Each number is 200 + 20 x the weight over its row's rms, rounded and kept within 0 to 999. Layers, rows and columns count from 0. The size before them is the row's rms in percent of the matrix's.

# o: layer 6 attention output (transposed), 512x512, rms 0.0742, rows 252-255, columns 416-447
# v: layer 6 attention value, 512x512, rms 0.0725, rows 253-255, columns 416-447
# q: layer 6 attention query, 512x512, rms 0.0821, rows 256-272, columns 416-447
# k: layer 6 attention key, 512x512, rms 0.081, rows 256-271, columns 416-447
o252,109,219,224,183,218,213,213,194,165,237,217,220,194,196,191,221,197,175,186,189,240,205,220,206,190,240,224,180,205,192,186,191,198
v253,100,197,233,257,217,209,226,204,238,200,197,208,217,230,187,231,187,151,213,209,203,157,220,202,164,212,197,219,201,177,219,204,215
o253,097,207,202,209,199,223,196,196,156,104,185,227,205,176,188,199,247,205,212,223,204,197,177,179,222,210,206,249,216,179,200,190,196
v254,105,246,197,253,179,230,222,217,188,202,212,203,201,194,196,180,227,182,194,221,233,232,200,187,205,198,201,204,217,215,196,231,209
o254,109,192,182,199,216,193,180,230,193,134,249,211,211,222,195,222,202,170,211,195,188,198,234,201,237,203,210,199,181,190,211,181,219
v255,104,221,257,190,216,170,215,214,188,203,205,215,192,211,191,200,221,185,203,193,225,204,186,196,209,221,172,193,210,216,238,230,197
o255,101,212,218,213,187,203,223,168,189,186,174,231,195,213,202,208,174,223,190,181,193,210,201,183,199,191,210,226,236,201,214,223,208
q256,096,208,180,218,190,177,202,190,201,148,200,236,189,198,212,219,218,202,185,204,187,186,174,203,207,197,206,172,170,193,229,232,185
k256,091,202,207,205,198,153,187,200,198,235,194,169,248,219,224,193,181,213,207,182,194,222,220,206,200,193,203,213,180,172,180,154,195
q257,098,192,177,208,193,243,199,211,197,225,191,210,234,186,232,208,200,204,199,162,199,164,224,239,190,211,185,174,190,197,205,205,185
k257,093,190,202,177,208,201,195,216,223,242,177,203,204,218,190,207,209,213,199,222,178,213,243,208,186,184,188,200,210,168,191,186,181
q258,094,180,214,195,176,182,210,204,212,175,208,157,202,193,197,202,196,211,199,226,182,217,204,162,191,206,211,213,185,199,198,195,196
k258,097,166,165,225,204,208,208,193,194,232,204,231,192,194,228,197,205,198,209,176,196,197,209,220,192,206,234,179,221,204,215,231,233
q259,092,216,195,206,235,216,212,172,180,249,228,180,192,218,182,206,166,205,214,216,182,182,217,196,193,196,180,195,189,196,203,213,247
k259,090,187,182,187,224,231,204,222,191,243,167,196,238,210,182,196,185,222,214,259,215,186,199,187,201,177,208,244,196,198,186,206,193
q260,095,189,214,205,176,187,195,209,200,164,166,195,194,210,215,200,213,211,185,163,198,225,191,186,204,204,231,189,195,189,216,218,214
k260,092,208,210,192,180,193,200,166,199,196,198,202,208,182,172,225,180,148,177,189,208,219,179,164,181,229,191,209,173,187,211,195,212
q261,090,196,196,180,166,191,207,211,203,191,186,230,252,182,181,206,190,163,191,206,212,186,214,178,195,223,213,190,209,188,227,206,221
k261,087,188,224,218,197,139,172,183,228,172,244,198,162,169,201,203,234,204,166,158,159,216,200,191,174,203,187,190,182,194,218,175,180
q262,094,205,198,202,187,228,187,171,182,189,206,196,177,200,156,197,173,183,181,186,203,205,222,210,190,212,199,180,198,200,199,194,209
k262,089,183,225,200,164,154,172,183,229,156,221,207,187,170,177,215,205,181,180,165,188,189,205,183,194,234,200,186,184,183,233,192,173
q263,092,219,194,192,186,243,216,154,187,259,222,187,170,214,190,192,236,183,176,147,210,227,209,212,206,225,188,204,204,192,197,232,215
k263,095,203,230,182,165,183,160,193,216,203,223,197,142,201,195,208,208,205,161,175,211,214,226,205,158,211,183,188,197,180,217,181,167
q264,097,226,220,216,174,214,181,155,194,148,207,228,207,197,180,195,211,199,176,232,204,212,211,169,195,216,212,190,181,185,211,233,167
k264,089,201,187,200,179,197,168,201,202,171,193,230,225,178,163,213,200,176,155,189,172,206,223,193,196,199,192,188,192,163,200,205,208
q265,097,211,194,197,162,178,191,220,179,162,177,220,208,191,207,228,179,171,215,200,190,190,206,160,210,219,200,190,177,189,218,224,182
k265,098,217,201,203,192,194,181,224,186,163,203,227,233,198,177,197,215,179,185,196,204,207,214,212,201,203,218,183,181,167,203,177,212
q266,100,199,206,176,207,172,228,235,215,218,187,183,251,219,224,190,208,204,214,203,216,191,200,198,219,198,197,195,204,163,189,193,205
k266,092,184,204,206,214,197,242,179,200,227,187,191,164,203,217,220,191,212,224,216,192,206,216,181,198,217,199,206,208,214,185,231,190
q267,100,185,195,157,234,159,229,226,212,206,185,190,156,176,179,173,211,230,217,210,223,176,210,192,177,199,151,167,197,190,206,234,207
k267,098,208,192,177,196,186,208,228,192,211,151,202,209,220,195,199,204,195,236,218,213,195,194,179,178,189,172,175,180,223,188,187,176
q268,097,194,194,200,183,193,190,207,197,207,186,209,201,237,213,177,142,176,164,172,224,200,201,224,210,217,225,227,207,193,213,187,180
k268,100,215,190,226,178,184,181,195,249,197,225,225,210,195,216,184,209,162,182,184,204,203,193,186,198,161,194,220,203,197,216,220,196
q269,106,215,203,186,217,217,237,217,203,228,178,198,190,212,172,206,210,207,199,189,224,197,194,220,192,197,199,227,218,196,163,201,226
k269,105,222,183,210,192,245,208,180,224,201,215,221,174,185,224,188,177,183,248,179,197,211,197,193,225,230,220,221,218,235,191,168,195
q270,099,195,216,187,191,176,208,204,172,194,190,211,181,205,184,189,203,191,226,227,200,177,183,164,199,204,201,196,201,194,197,165,193
k270,099,208,224,235,186,214,203,189,193,188,202,238,158,195,199,187,189,199,196,169,201,211,204,218,227,180,200,209,197,199,209,176,222
q271,100,209,190,217,194,207,221,221,157,195,201,186,213,195,222,196,232,205,200,165,174,194,221,177,251,207,210,201,183,192,231,192,198
k271,098,228,170,212,191,226,230,154,191,200,240,200,151,215,194,198,194,169,182,222,199,181,162,171,218,202,233,203,199,212,221,228,190
q272,092,229,197,209,189,185,195,220,185,158,177,193,163,201,195,192,240,206,197,235,198,207,190,184,209,182,195,224,210,219,227,177,241